Weights of a small transformer language model: attention and MLP in parallel, a variant of SOAP for these matrices.
Each number is 500 + 50 x the weight over its row's rms, rounded and kept within 0 to 999. Layers, rows and columns count from 0. Numbers have three digits each. The size before them is the row's rms in percent of the matrix's.

# up: layer 3 MLP up, 512x160, rms 0.235, rows 8-89, columns 0-79
# down: layer 3 MLP down (transposed), 512x160, rms 0.203, rows 8-88, columns 0-79
up8 099:547510464433556467561504479500517454463525513551577499506534503601512606580534417531554561565430522486432558540442489434546400497526460381471426457505579477544470486554528515474435436529391466499538483552421555449442436592406473569487539460
down8 102:497561489489580559431604493450477428490535501479435446568552482553519474483496461415599479505455502475481417488489457435490415509456602474534554536537517483495445440486620519489507551497504500431478414545473512414413527555430561525481510581
up9 111:519522561499392518458487576484428471545484430467510464499469539480491445520447538467548529511508605542544492456523489550461422481555598559472468551453512443496435525487622518489519480485504512498559443419526594532515557425579513475561495453
down9 111:570500461514453537443533538529452442458486479482600509505468506558536538457583525440546547613576571507596467520489473598475414417515496558490500540379522501483516485473506549570622466488488547549464520479522552512490494408481485516442459482
up10 123:479532466462474475471552412458524441481576565467558483493500588413497472513563643519504622469473567488455414502493527498579484481451566580430596481546526442438580381494556462403545531454554437540469519517559504513529551520505461440449537531
down10 113:474533508513533570513516595551454454542486556523465473477535533461603525587604497527497496506609458449459481463641455577467454477606519503513444452423560507539515485494510498541468450477523445459461562573547518398566489602416532538489519554
up11 095:540539502502444495491599520452524547430529507472438474522490536418579496530499468552488521498537493563450560509437555481531535477575538491586554506504515454462426550491564601538500521506492611468503523399484497474515538475428458475415485468
down11 095:476489436505426570433511525512568555587464468472467453518570545462560531441553523466618549493568483510483488465463559514509477531573461540483469429484533400477455551539450554457528600503455446538492604413412419542410608467491436507495543492
up12 097:530550506479565446474510441577497447448506413587535487465455462498445558566391545464598466500477530505517473544466489448538580581483450478606492447474565533513532509501424484533472514410456461446471417518421492440542447532472501649379563553
down12 108:513462445472424503500534510549458481559449509499435392469434568421449525508464553483494492534524529537445580569479499458420430568453487542555504446484506566562471503550490543591417490535519447598374537494460513463467470499551428606508557444
up13 109:483540545535574456516561423496474549479466514516470525498500548583463504505485518485500486432475503608552426529506471506503445461395521437462490440454493492591555430443481417569516506441475434472471519506573577469433477458435504464445584474
down13 135:480444525456545453538512438487456406537424439548520494570494562558459488558424482498577485432454487513650527523509462430556484424432595519477577453475460501498541426499524506543439504433396498526488449492527521525502585490429475515457461452
up14 094:443489528504504450480425489559500538470461398525402509460588453421426410525472507490457629520565456576553523451531515458501528526495540513515442442441539423447484436460468476583489545417551472406524487507457560537544491437519439470608468553
down14 085:482485500399528484492463487540550461513532466420500490566475518562508553563476599459448459410517562468550465593491488561529562518477431431511538513630472509437545464451467434425565595470453439477453559457442434520524446449508473539558486519
up15 090:507521474471528446497505554366494529462483447501577488344524474613452508525500448455497423502448520488570553476461516548521463471451475506455538459367481511567450472597518429536498487518550445541521459583546418425503436570500496448459500509
down15 089:523475494449491449506526486507375599488442538466500495560458585489424581525463469510611466560400411537510430485434525552517544509450566463459520547552467429454601408563505567570535543426481536480443530538548600529475545562501532547634444444
up16 080:477437515480534521411503511576509609593512491527540635543479485461475546505528530527419462470423540477599432476476420508569427485464479422467512540477525582587467460581563532457472476499503524533436521420529528478525528530533453540491451444
down16 074:492433480470452448471533503509516465494526490485521549491511394456455530461507496499536460525448583545597518376481459524459449536475509511528642552565489500589466379507509456444538444509536456459420556511451564476572490498552551459441520477
up17 102:454505532457463536485533533525504567394586487490497508587406488462474438459463529477505585534493480575414528410483591450585456511558446493502473558582460517576582580516492465581533572407516552443512493483544556547495510497427456491514492480
down17 103:521530554430507500574447505445414538533559508503507470474503531474450521534537529512363481514451555552427516544457547518581548556495538497481440489521535568420555451524568556478436543530436488426506499500512497461528484504529494616558484441
up18 108:475519534571579517487476530430483548469487410517453560535535546508507378564458570474493528556545517572397493455430481425562537531512659474423429530477485464538548435538469449516381516455509542394572556485518493531522510498495492525560475566
down18 106:451491456525467467445451466536521471529587488444515520491603610449529467448416542457508446485471482545474526469463497464562657516474512556549471395497523484510490571519475426560518543470522389439511570434506635512484554496500452535502437494
up19 093:465577453546581548446507487395538538511437517515489480434494540469489503399514454495512491441457550445556501480536578527408551578466486496480495460512495514481524515545476431448584447521535483495639463521533536512508534462539519429433543588
down19 091:479463460530458604539560597528613440555488469470534516429495452532505443509517592543442484526577505499441524472563566558518525533492562544558475427405523505482483467363512549502579558435507464503576454472542527508437431475462493508421484616
up20 109:497501487423487504547489472540557491474602535484448512508539448467502528495537435617660526524538530402516444504559571550439528473425489556507556503499508557564497505535459515531582562493556511574446423452410473499482573479543445474448567414
down20 101:489519540539478454420479513505534406518459497554514564505556494422432479386506500593495460521526622438585524569523571536456583453433403545570438466518506632502527429507504439494474509499551595562442460452446465435521520507514497476530458525
up21 109:483448550456521475438489448460531484414483507555390488555513520419491417547453513475527600480509519514486471470538563453501552470585573555450454562577576464499595515512558507529492506477485497448523518515598515485510513508516384502498544453
down21 113:517577544446562637421475404462423574439587480520470437511493434512486613453508543527534514542465497507441574532507586486521550613473535435387423484461544482448455566480483510474440547515462471557526587583468598322517539497531486449517586529
up22 102:397544522504479494550471554499460461418527502500609517501539492518621475510600475537566474523435474548444530510589521544481517501521426520486483429534524403534491455533445480473504458426469445586512397474543549335606454389411583486469462595
down22 095:509478535433584494538453484467481526506531557579508502565524502416537468477497525491541567447468510549546509489461545487469511428553526501476482438494443501478504489534429487501533439597444530416548444441518535409474540486505475522461466582
up23 091:500481501551514553432431535541502522450464443483433484501435503551495498466457623450535480465450464623500507513477455500513468504468689594454532512535501479608552526489506459464524565471509582488566462456390482527411463446495496449478523547
down23 093:493466585511456573544448473515453419502455539607642490498508458513390529461586529515527569484527556452574349621488493543484471530463489496485436496462484488446543477552478574532514487457426471530489419435508413541504523547501386472514525480
up24 095:503490516488561516521507554539587450488444429548474455523524531410511414477406509612544520476431483508506544488503516526511439559496522507517534502489519498502454502517461477454446461534503624446588473480479490485497436485444455515504433545
down24 092:589411566502551429472436554576516491536435485512495541524492483519393514504537422505540392506507454486541481448487382505425577513588501489467570516524413488455480413472527432490462522466500548421542467511456527553452459595488468488418446505
up25 099:529555548512481471520585587429474424507500570489482510554530452448494563495479475568447515402483530515504499516545519483460424463469543426461492380559540455517468452505524457419539474457511549488530540581630495476509472427439547449509618465
down25 096:546443453488492414477504545484409495554493472492471468524549479549579460421538496426532452555566533576531499542506475414572448430419522522418559500542471525527583461506486405488542448583523493469458519381533529528491507512541624586550440435
up26 080:447469523535448560430449480483599538507481527475468589543499547410537446462477456501581503421476506501498503486545476530496453443495575515529535478491565478479560609539471571593514487346445442517447439578466435600478433395583531506494578498
down26 077:442485434533453481413477509470517460499501612403482551525466491506530442488484466515628533436505599539524531463540453476557365446394520425446562494427583480425528597584444547516448501411460507423468496492512516501550518394556420563527551490
up27 099:600466511440477533532494484538540430489424503400605588521514487456489570421465573497537436483526448422503475473454557513504489497475522491439417486525514564489546516540424482404573590469422439485485445469451509511530461477542451475489529523
down27 093:573568448536522473534486551449498522495500551548516534468500446485453428532541440495574625531574441554582500537499542491493442474514445524551472495446553479599416415431482501489454504473548521611509455547508618450471535500542563397467562485
up28 080:543514501474481377600470497471434541611474504518483485561526434503491577525503541483616508525440493539402535463523546487495534464475517483468501496483501518538442570486428415580548520486437484476458455398531419454549449500483603542455557517
down28 084:461514509553427412499458495353457544507536573495530578524433544527524531550510549442512443508413523551444545542389486547570507482435596476427418514468529506475454456413435456445518565433425490437437517480510406478526480538533468555455537553
up29 095:502455535487508517493474543528549418503477472531432532492561532466475466554406564441542504385575496582518452489541449527520509555488527443537416452425528597471472441546478384492537447488459601489641469478509478454522500514396488532478522516
down29 097:530488554502458491522446570410561464528490462488564527505491540491439437558438495440518542505539338461452548512555458458540544493487496442545556454413551529466555530524464555581497473489449555540506473501463420469526498424429486488433507599
up30 099:545485511458492486462451481469480485513513514541445492550489465515466482450468497405399536445472521425535494523462505504515490466444511494533456533542499535519614531578516548539532540568524448470443523508452558436526468450484522440560462503
down30 103:534486462427625533540486542539452483453578523436505416477363511482411475472474546535462469472499468442476534530512464515495449468507482542510513501502520590501448582537567480510423514498556462404521541475497445452475528422503560587475577545
up31 091:431526490551419570487425502431554504462543432516577461481465377475472389508487435511568619468483415506460499447534581568407475588496442530551438543549511446572477515409585503533417470516518496545538474493475494498527498521562490557488423433
down31 093:416499487412476482503454529513553508518547484493569475517493460514478440533558408517439496477462517559522514464486503502433469447516506525512472514537419498499501534526473496461482408563376459505483558539416484504387457479622517494490530500
up32 100:542552482472484435437555512418580474583429430456505521499419480547458527468492628513537451454557497530536480509524510478467469525531528466429560506484511559543577422513541467469376463520441522460530527502525531554502550557514520441481608562
down32 091:441454549450467522444444437582483504515416493493517548397626432429526391555550481482502518436473554507467625497508520565517490581591530530465496497414481505456522529443605486548526485514536558575428451557560515480442459439512397518490577449
up33 102:526516519435426479527516561410572430484507591485581506404502478510490481523500400551474528488464450612536452420558476467524485478457519596530450454430592392469460516545529513553470533466445455504528530419471537523578541511456421477532516480
down33 106:588418454464495472456414474428508531514469512600593464416484473514470417475629436511486574501444432423427572445589461565434574446575553485461435479498448405478502517558510552526479504613490523454551444516480485495521542499452502529537483464
up34 106:612490559519572419493442503454472462467557502498563443490420444556574492455454465623474474593512479456471559424471534484459473454447450533443516487447525440413555529506422573514455496460453422366447499530594587435400441435528423564525505437
down34 099:578541526541540429595438495424443518430503532555502492470472565464568519468501408527461541410462476426477553545452511550469455546501434548511359488482470478483524527536448479554467488492413567510524489494484585494479457433500613434543577436
up35 088:583366455477513551475473494564587483515588416539518511476557601544510473503472597482465502552487541460537586501583518530499542418546462544441579503443523556510507450533562437526514504435450546432541506442538563475526452500507495414496548464
down35 094:564504460454530503600474536519511550504578518497478502537496580497494436475420484521524494559457449486478466510526520531504545476474496617385556528483582544522579475497496507495407568547347581483592557464531500510463478442485573418490490552
up36 090:458439482501462471513492439524579543464528576509509505426534464585512569443493547462476678482544565566580482515406477402511571437551475471477521473509570520572459504522533551520539476391597542490531502472481404519429550444459528462585465480
down36 084:531452511428468546382576565534448537555511493471416503567517457520550556491403505500395414584503512525585428478510559555398456439487432474489471496546445504508470462452454501466515520539564490423495589544541527535507536548488526495544486542
up37 111:608442478574504545553472549521434493573372509419519549482511460507543468540554515503490531526432497466453433449584513498569477496553552447510431556589542460566461550475544485534471575482524546448532633557479487455529361515493519470522530484
down37 112:515512497574458566460429567480465438498453505429470457463472555640503502483554464492527471483397591499509492552539498486534504531475404543534469486549560511511477492487498418608443461488495556570509538546593547555563476469555607493556504448
up38 098:477403463478564428491568443466525502455533490555518493442516527484507517462514445531517488490527462465541486477553490352500551468591449472464436319531472546542575451415517453437499492513486501437455515525469549440553481457556439554548587599
down38 094:485508572546471496530501477533483463459519529554538434515619503493494448497540548462540571479475422535453496493467472545442454459483510498540633525408569502426464453440444490484480464557474571427536408458465486499427477584412486474477536503
up39 109:475502521523405450436528528568465635524513496538485598496385498491534476508461578441563549529540429574530531512463469479502493513434598446494451511529540566512534508518602440421506471505527502448503507436514536633517563470558484476537487488
down39 103:489478485514572485528466400445465438421456599521476585407434496406469490527434490487616558470556597486505425573485494588512495519510456513449503518502449500501519520422406520525531528500505542489433604448452446364548463499468467583559471499
up40 083:499513500498434472541511523467491444498471549574500530501488526461504578487429400591424542452492368418524497499555479499454535488509546480493462516493493467496505596538450514457546458549450551499617465458393480484557508538471514552506465456
down40 084:529558526465501395559504537602467459493444536522481561527551480535566548523472428478509530367482483561550526558549539505553470501535498540428603423495426526483488533458444513411542401487501525490461544461474511471520459412560625545502431494
up41 092:511438466390543526483473497587470605467593521482527552546490530518537504497525470477582511523505515509569557504470485465644510489447559546397503572531512507468393405472446481532462533598464491480397511461503486404481480531524519425463438350
down41 105:539445506462503474447555483460529414482409528476449521394565545472461402506594481490540507413529542464597613521529527524561488464486560414440561485469561488473510456566608513491526448451488469516489526535476509470456464443415563610410551495
up42 106:435524440497470514451464480495490423423501431528498518597584511470483484477443466489596471450503501505501473541512591475424550499571459460455442484503535437539460533557493317502536531483389455567480499523603487484493509479555586474491514479
down42 101:533517587513537578408515477534580501497504479559433540541442522598442504373539511525493509547497550374602543466496538514548543531594538400509580545524493447569534492544559531471522440534509548503549615476508592457481449549480405506464504475
up43 097:572394449441455513605560459547418561428430474511486441464505456485505532447413464511508463572514509553479500433536557504484490539509475463508523434511531569527516522480469556441483427545413500438498530408438516519612577480505517487476518528
down43 102:562496416412497538503455463428485479498494539363548507551432484486529574509477488432483474573584486435484459482462524422482467526507486480380456523463479496584496431493506473567494486525488466514480486376529596399497504434380496579470474445
up44 094:449457473482462479524516641508486453461462501436542531465356444508500519413530477592533474508548466469486534513483526537516440439425516526496495586444483539493467415587433523555450551513527559529464431574559571495538491469373516436456507566
down44 090:500470431545494499562521479552521465453564486527492501479462385544539517452540592438520470584491476486563593531491420524491551466480441499492468506528422572462501477587407410544443431501565559577421458496544509532582580530508503522478402513
up45 099:546440460493619507395524472531509610437445481520374540436463546448407543429576463440460496480494486418500493510433477573530558555517575438465519528423499504535453577483509513454581445592561493541541521358481565501545610482474500465440497487
down45 107:520414519526548585367570560434514570369541552441487596471494478502482404465497607450447449449517507444478534497513533497490522571429473455550451574474493419515534540528437498558547557588511496455482488451544456474533480481447503471494556525
up46 103:503507509519448465513394515598436565546479511480571465527543407437500545475493511562449517426538512428507505487493427515491532475448551501530479456567408431487437507536553547446531420528481539486610487498463545414517394409510482506540553539
down46 097:551418404591529538463566646429533485455530464545552551551497457553509502461455541540413457431540500461472538581511563480534466644542547494478502439571542502552378528513525565514534435505551491531494491450493465535442526518453534517588533584
up47 103:520573528518497512559509409469430482478478384510507484534608582500453537552453505522441399468512556482563480538535499494461427404466510385459516520573540488468514538558447492551462477388512605502468504554473539590480496478591577486462457512
down47 113:512497514553488472461505537574513537489552482507433513467486489511483503520502517435412544506514498543505594533494516587609499556562499451481476527466454534561377568499472612570489643579532540398528519517493574537533452492515435420503606459
up48 099:494546515450455529489497464499529443448414494513416541613403349398471555451483510520539550536561536421478438469490494498449525524525466539446441478570447524517467551559530489448521564566423492538534444576483492569579497388471541533524416466
down48 103:523473506545488403489545491432550458499464553512485446508583521480497478470538506447472610460552468495494527447496466482529473469445519653499485533580473451393491534549596483425484536557410378544509509498486618445436418558453473489490542439
up49 095:489568528456526524466531510584455518461453448461440506457406433545473487596415428463538514559541550496536454523527568593476410448482621481531542557498567539488550507526427533453425545463513492466522475507528498440470559516457527513461463445
down49 093:466488496539488561444512508484420508473513586556423432528516421544525455378532509446476448480526537513426534494571572467545508508528608443448586454554467533511456515532496470483521484466434503655408558565511473497452437506537577585498503598
up50 079:477468472430531427512498574558508480540458585523405449521525468612439541531516476472504533501467536548472492542484466498406482463459512566546453462464452502480479489531556535506524477476524545525575483470439455506523498571490529568543428472
down50 075:523585467414531481430551464550440525453469434464471529464507481481504343551457511548390382527492466478538525508419495461511482385426479629514520464477502488502466461580440435562528595475437410505529547459582455566488456468563441459471427478
up51 109:606492567469439515483504482494543484475557471535455568496437516525433547480563505487547447553450594516530456418487542522495391445435503499438514554501463599420515595520538383498492440428516501489432534538481434572479462491622478445509604486
down51 121:533510430565455521470476507590500400451495504409502613567384524530438505467558573501526499542428552494535489473534538524444431490458576469503459450563462524438467466500423364520373420526505475424480552589515496523461525504587424485511509431
up52 106:474458421403563477510504471514522583501549419560536557527551455540583553441459499477475435547463563463440529489561534549439541441595507566458455490490523443513513552581608432544551479495514526537522500471463577408502481526596538462441572484
down52 117:516494483473504446485437451450540479486501449470515548460509450582472385554463457432558418444567480508497465532487505468470496445501451528502466511492605493499520409475492494487475600545390360514413481475478514388515448486507455456450513553
up53 100:475457503616477441493570475549426506461490445545549435527532450571515450456537537478549510416547473442483570530622507485466548446487583545474441516528533478485511506484452494568437426474479451403546443465535556382613501410522518598449479544
down53 102:489539464491440528432503406475521516539481512413546489530456527531490520545418465478469540406372519559467502503482474510401507400549432465452489481508541508485445505606561444516610410505532496498434489562535388569441511521478460542482520459
up54 099:526494439469421612492523478578549438519513557556579533452520396589503581508429452545491530609538527484558494424577514568461471557621443476450479509526496495426450571455572549498486563408537452471501499608490484484514488465586464472484538492
down54 097:508439478498476488462513520619484492456569476528526512466441526521607472586494527505445478560510540505521615399609415665457566572587526542448541561554518405445516508546558519552517520503477568485512458545462516451499482550495382565418469532
up55 104:464608481443452423464473519448586535501433438517543472488502542473469558527522425451503421530557532476559517523528465498525574460536465495486543523420593468503454520536565393550524533526414542409518547462438433482539537542535585431459445507
down55 107:501462509515471510462379432494532520579521429534585459436531471467484620539489496503510476514567522384529531434503532514500479450487448467504561578395533435552485484491525372501474602498529408513560487494495495540466474630479520497535541442
up56 091:434531504574488553495544544529555384457480467509473593516504635527520491459525509509443498487384542546521484445502468535473479457519530493507472511548556468460466602499504517540649393532566506448510502449527379498522478496567512515479473482
down56 092:457486482602534573462459486563583366549449451446541534619518585600480467339472550535560483474482538523550424496518572457513442527429405556483455526548522476414463432503552527585523506536510482456507457490449446432455506422537496449522436394
up57 102:512462460410537458455488504556566491508516479527513582375439480476595532534535525447482521588456440418484460429523528519505460523577573513541563486428470581464492488529509479530611477514470513548520409539444460455475550594479513448444483444
down57 102:492517521412539594501565526444438438537513453480528531498489563538506577541546515519521514503452538580526463495496596474500557552543510499560443492506528455438563494534475539548496558425595487505626525577516482572583479560459434433424570580
up58 116:465520476482494536475494373486493543520511563457588500487427537500428580625498446557486463609527557598520493491407470544497471481468466447497580453549521436485529609538447539534506531459482527544424464569444503500513477491475448528564570482
down58 127:558501449454507518481529528509530533513420428397454472480454513529530406567531545533469502558528453371560485427538522493497594493607515492581510552507515379538510552473551545532494536431474586478380519512563514528519497550549492427556489479
up59 106:479449503488494516497552542432506429525467522483545540459442545463511586522435460467495624426490561456472469533540600521502462546534550528534581569502443527443516513509504559483492517528502422580467564577495454515596500553399412429630510492
down59 100:616486444485462487483475506627434496440469440485536490514520418503541414475483483496545366592556562546451494563457504494555566474554515479540431504399552454559502565545552426472556526500502536451497575490606516563492473385487563540506441553
up60 113:460509519458467532453489486469524388558489529487531482436493475529465499437547431570479464564575549479474428432527589502419526517663505507525530422551510487410538527466496449561515623435426469522528496492417575520451526515466541461445543556
down60 107:476446497468519437452554387543513544562456583469468491593403522414453567520459494499484532568429512505559422355523460448436606489508449415513534567529522540485507525397451502543465540519435533443468495583505472481547515509488531452373418564
up61 100:514545593421531470519598563477518419418526494484516519477494493509566531574467604566393475551524437536536518479440474565507442450459560408507459498461551517438443502536564569542508514471440574459503515460512452369511477508459399486440514515
down61 095:441460518547596512545493435540546572540526479555443409516523504436493470519456535521487440424431418438493496476524504531447485524488561547499505505545457365592442439547523446600584493469537516467434480482454581467425508508558570547427406625
up62 091:534500486449475512501602455431483475504492439535561542571527513571574504559451510497420524529494513525573504525493604476429449482571526419543458499508524426392449441497544416507568582436560498613475437538605516410513510483526532411467526445
down62 094:504468468507501484502512537400422514585535560441568499491442493545469450512525470469523551452468481491466401402496379579546484364569434456577552587517522476467511447475504529490526478505530467481549504474481501535496614563476423625592375495
up63 102:492515457607414548429450410462447473448528546547482459508539493482439530461408448494476533519515529490540380482507378498522532430531505494490369484587554485477519455492435501492496531478523568504644496477504592449546468410433511484565514555
down63 099:556481468516517438421499555387509478465452464467472485435492562534514526606563505496527527461468522483519519475429513527538546590442529408488541510529525505547422500455481587523547560409528467559487458474513435396554516456490536438495471567
up64 107:496444379452587509585476475390475451484562555551492483451608550593498488551619471565565516508450509391499483569538475472562481470519437487566486479486498498511584499507582494586496456402462587514406479522548543443530521544559540527412498577
down64 106:431527562388504596485501466531579531420479480534407492604537488552447523478471539486584572507439543433505514521443514530481508471495421375502506483483482544520559437438582466534448516345516518528512512482545527436537520471520466511590534488
up65 103:457463425441464532452513423502505464460467477566486484540586461440451479445439509427464464379536463481494477505582549587392518456475491559483483580536504501502465560501486422404536568534457440574489528469458513601596400585455460449489466355
down65 102:576524483556391590495383474533500481433579522512514616533555475491514493532452450567515494439542482394588488544602586530539512524540505480536480539534479488483517569481509463490492501528544457581499582597549536477512471603433476592423509491
up66 110:501504478446582509508505517432524517493494444560434540522411595541513432532521516453535390470444573457541517538507519539539565459579527583587456526523458477512507515508479402457350475416447544532449569498502497463494447502515518450513481515
down66 101:536469442431482425443486575508492544580511499514432572526567553486577421501462483453448509597491409456419531574433566544477547540559612491578420521552520528475444518499484532494524423540563572571425541484526447440446536479443501478479496414
up67 092:456457465424438565435512477499454517441446536504413567535516455405503485476409557498515579477545472499473457436533547521503554414636559512509520436610532489463519597560537522487586574480463413494503602566414570568513533600531566542530421502
down67 097:476432463472489518460511507494429540419461438444421562491504517461495537524511456505484596501455465578526507486544522519539509368544461539481527564513514509436537519466527508444476601535543505418496493521530566430472541545550419481545560499
up68 095:338436528488441389499473466579440471466527398546470497467543551439509423530503567477491397459419514507598530583535493607545493450511530526450563475456511514486460421550509579549407547479561483485513431468582494409527404559483477478531481514
down68 100:612583533443467498552549446534520535526415503520469483580460518512538549406500421479539568504475509578468507403446507469476560526576468466592532512495419466554518570466431443541614500454505430455551467532472532557514534418462512567481555627
up69 104:469519552615497415503531523475518544464499453433509525401526528435476447445509542522556535443436505412515428585482513461527581512485525477615483428501503451533523483492550526460493348426465477396563496432440572487471447435549483564515540497
down69 116:491545446477486460474529488564529543500525492431556506535463591583490541450462569486541521537574439427566419472470489416412545435450542512597444567426497486597466548503444440457529503478431521487437494488452595542497508474480402536385543475
up70 096:572475457448549507564507494480531477566484519422474472515431386400524532525499492481492482412490563493548510561459493506496587416406493469523416577473558492471551448555548561478470624466516494558537391493428444509586485466528473553412564499
down70 082:476504480417500473441478521434466440528506508432422522477506461524487412466464500520551453505432535538514560478516594499509486527577570598480592572493542413460479559500476527516520510529483576521476386480527443501457458497552414496558579587
up71 121:470499553419416447594514455508427547525572499430524590531542458376485503486498558541515510551514546556512458513524520501562513542540570523433551528552591451512515517549491481501545436529562484453472505570482529526605418477441553517551492498
down71 117:538428558527504469507484559486482576520552505485435546510496456441492531515491535607570538554496591563472509524445475570481534548493441549455386460540495524486504523674561566460561428538494523525491460523514474532498415545412522509572551444
up72 136:486406508475540497584503490539545548503507476577390455488488603462505417569462491410578538450461531608543541445461473508581422517489561360491540592441515558508558509509436515544504493527567450478433503586475507521500540577509429489540522542
down72 122:581480506511471475543459512550526513486467522491471479521509498544469505483517424472548553487517539516531530411584496491496506441503438480525535534483469620559519403525475459563500470547527481511496501534532447452564571453429559504540463449
up73 102:556535553537504478432551517447485484525410544446440472569428511529520450616536555644499536430542422585503540458418535556448518477534477567467523528496526491517481449469466544460424559463521390490524547501513551527565510607548457433540522428
down73 096:520426491465478415390572537480558514522501528478482497496536482507495440564474552463519465548583454462434514435449462590585538461455502594521472422502517571452479533506526461450512610542479469605420623447553497499593546558502524564487489471
up74 114:509481583517554525608437392420541510581524546546491548543487545447565494532462466550470472505486541509457495417486495481550589555561447529550490495554550542472429584490454471569526523463389450479458551533575553501504515532544477521571425441
down74 117:533541588499533506479509455476536533561532484505420514559481560523549464463576537545440500642427518520372485505390465531566527459573463493417486441496531545549464625438501551492503518502506458551527506509587461541532509404468462519513402477
up75 108:434517587443525499514561550515422474447541563502514526477547488482513547533478433556484486543572547545448535483468467535445450450492470491555427493532508481579427466450420508434468523490418478484439514533488498518502525498485516389527468456
down75 106:665381554497495417469496539518460612490495479506547481504518477533483434517456470510492526524538560578491492444528399464415489491529611511535443537466523468481474505532475501441463482461479543470413513513560443552506558508439521546529440393
up76 095:506574563488446474414464502481526532502500493437542552533454466445554509494415556495466521483525513552455484508429561579502478500476493498510501491470498485476451487507534438410513523424519538401495608611520509539441541406389515513456476540
down76 099:554596470535557476443425434574468533574527520588516491479541539593497521486497424452551464547482423493454467534425529438470484520515452423447465522363490546509492426433501429681558504535467523585424532483462523427527474492547438490437504516
up77 100:558484483455514484450544514475484567455409487523463537521464538510533482487489511485475481506536522547583524576501554501499401499574540533363536528479452461538467471588517414524461515502547570425601525576516580482524467488482459485471519534
down77 104:509429465424465447548469466516616563495424542440505530517561477466513566507538537443562522519470565531484441559566491532462515537527526483463455507495462377456551544445509479473504405524591630464446408497493498516468491544555538570515484545
up78 107:447448499524492494562437524542448534494465350483395423575509609421452414466527592517505433443551533490511555485591443478457504549514518539449462558562547506492440519516437499466410551448477563446453522455516577555533437538484560463499477592
down78 115:505564616510443510392506456521545482534533486531459446511549516519582532463486594453563540528549489430460473537534510518450435530574591558428507495580500452403469472461521472518514489437509497417437530509517506524527473402515535647657450646
up79 104:530404402504453597477536405478546470544460424527472550460496482420499559469577504469516552507456558434526460565571475478503538497527508494519504532520414515464523449561547560541459484465464465488548527460601451467554441482541485524421571500
down79 083:562451597421482517454584392477527528507546405525487518474509572459527509525582523419519584520482506463555505544578452561476556453609426478472488566470445497552528485566489511510596617484478533497534492484437550519450491508513462617481542539
up80 093:523471445414527499482547567510445559496550434478476503424459457542482403541448503445485395397571525504599499486534628459439439477473526477515518443483521493488417507501454485466430489434564496458531434584439503530541546497555581460444456482
down80 097:513551483395492527527541537485471541533616559449567497429494422539398456483439411396509417512573482585490471436423499488466436441391529532533516554521549447426471512521492577510463488527484472538555572555428480453493485421535571445490391540
up81 104:568402517479540481532472507447516516502517497474449519501462493506523677523508477604544491537463408549561519455482531442557489554473437481495528568492470424418441502409414440517481562537433480557574428517512455532464423518485475548560488410
down81 112:605463556532457484474629505514557476516506504560527560556444498548468535388511473566477440475503539572521430547494479518529491423595441549466511508539496498511458523483512552456491586515457451533443443481449531538533581495590482584553553486
up82 103:449511612435488544484615550460398496467476471601480541513511569481505504491542436649468491487438457618595485492535500491496398447511474535447510500525579444514452486498429481564552486490480499486576500577498552489541446499468480443448584547
down82 091:557450535511483422545507430497506503537476518558505405496496471590507476575447570416552493449469549527501497524534598579564525578499545557424527459466479533498530550468506633508491482510504482452408442528550497548552483599394473461472534459
up83 110:449497560463453499413495480539465568462583535468492448476415532485489465432488457524484492530433547480468441406486438403549477548559431548539438490512573446559411479585491508610474452448449493440551443502495585495448457445557504475448502509
down83 111:532460450546368440426454519515519448433511366446546451535499465431550458467616486509480500605481660435468481520490439528577440592545477481610520473494561545550401516499515493542378474554461522372520476499506438499503524440437504429497509494
up84 083:474530466458491533536530396413545378512577574536393502504578567478472536410437462643479544449501468530589452446488534569514475420551547528522520487454563496457517479509482488515614507403553526500540505467518502582508484444480527565569477443
down84 089:489465447455555461476562557551466522457414454472386556551528410402400496465469478455486566425480548469641470508537486548566476546526478483514489578516503565598486386598402539527626509452456454494592488506567491576467558470514492457579452517
up85 091:447512511546460505468522412407593460458428550399570476478562467513525590565478583489561492461414498502495422488416493509453615449454491545525490446511535502543490536403548522420482497481515498566558494382438550554483527449464436443557483601
down85 094:525487510465470512454509490497505417445494491411498377494486422425538507533511437456508437426399450524515423466469558492574537401459545586420458496517490387616543488496489514504483453569386536536482479505375560523517487471523553545498460526
up86 105:520511499500497466477485441435448446425450496476467601522451385486492638461463474458546514416516452485457525517487548519465430478523619482535556454526497561562520548512524565488530520513469455465524489406483414459557544512505470540441584468
down86 101:529492447602437460518438507553433502469573532474568508479422430508498444460426477536574445499490502516497543528511479488444438534427561417489544481425537517449451467462544541420489467433560515460570435500553501435500516475434488580511522576
up87 090:459533543499560626594499460420488382465488530458532463499541449469436502518589505433519529460504495518532455525498443475530510527457474472497486436440443490451469490476453515441508532464477469466501552486593525471518467477594515470433460557
down87 082:469537575498545565613485520461450487458518566496522471536510496458573453490501577511576445490474576565474523619398436456549556550440499557476483502581511459491450457474467530420559568508527439458456436536506557408528459480522588453444444482
up88 094:455479492593446434498452547555380508497455488404446464493475530517423517477539480527552524505510615446599475508548549507503521556488541407489519503564480377558476574492464381450443539444522447504437500484481545476508612509502478521491577528
down88 082:535509470577553433497535435460383501508489444452412500428483664525539454431510432540502476499506546622575486522505385533499533546583538431497537518538487485513452526515409498487513472451590492461471496557531493514498553473571471480407467565
up89 104:512505511538537624569546497482520452442547456487468459505508550526414439549533482502564582433540460566530457483517458555522472504483577486415435460430507500448520491483597539527488420494502501472452511420540512484503396543554476474515554536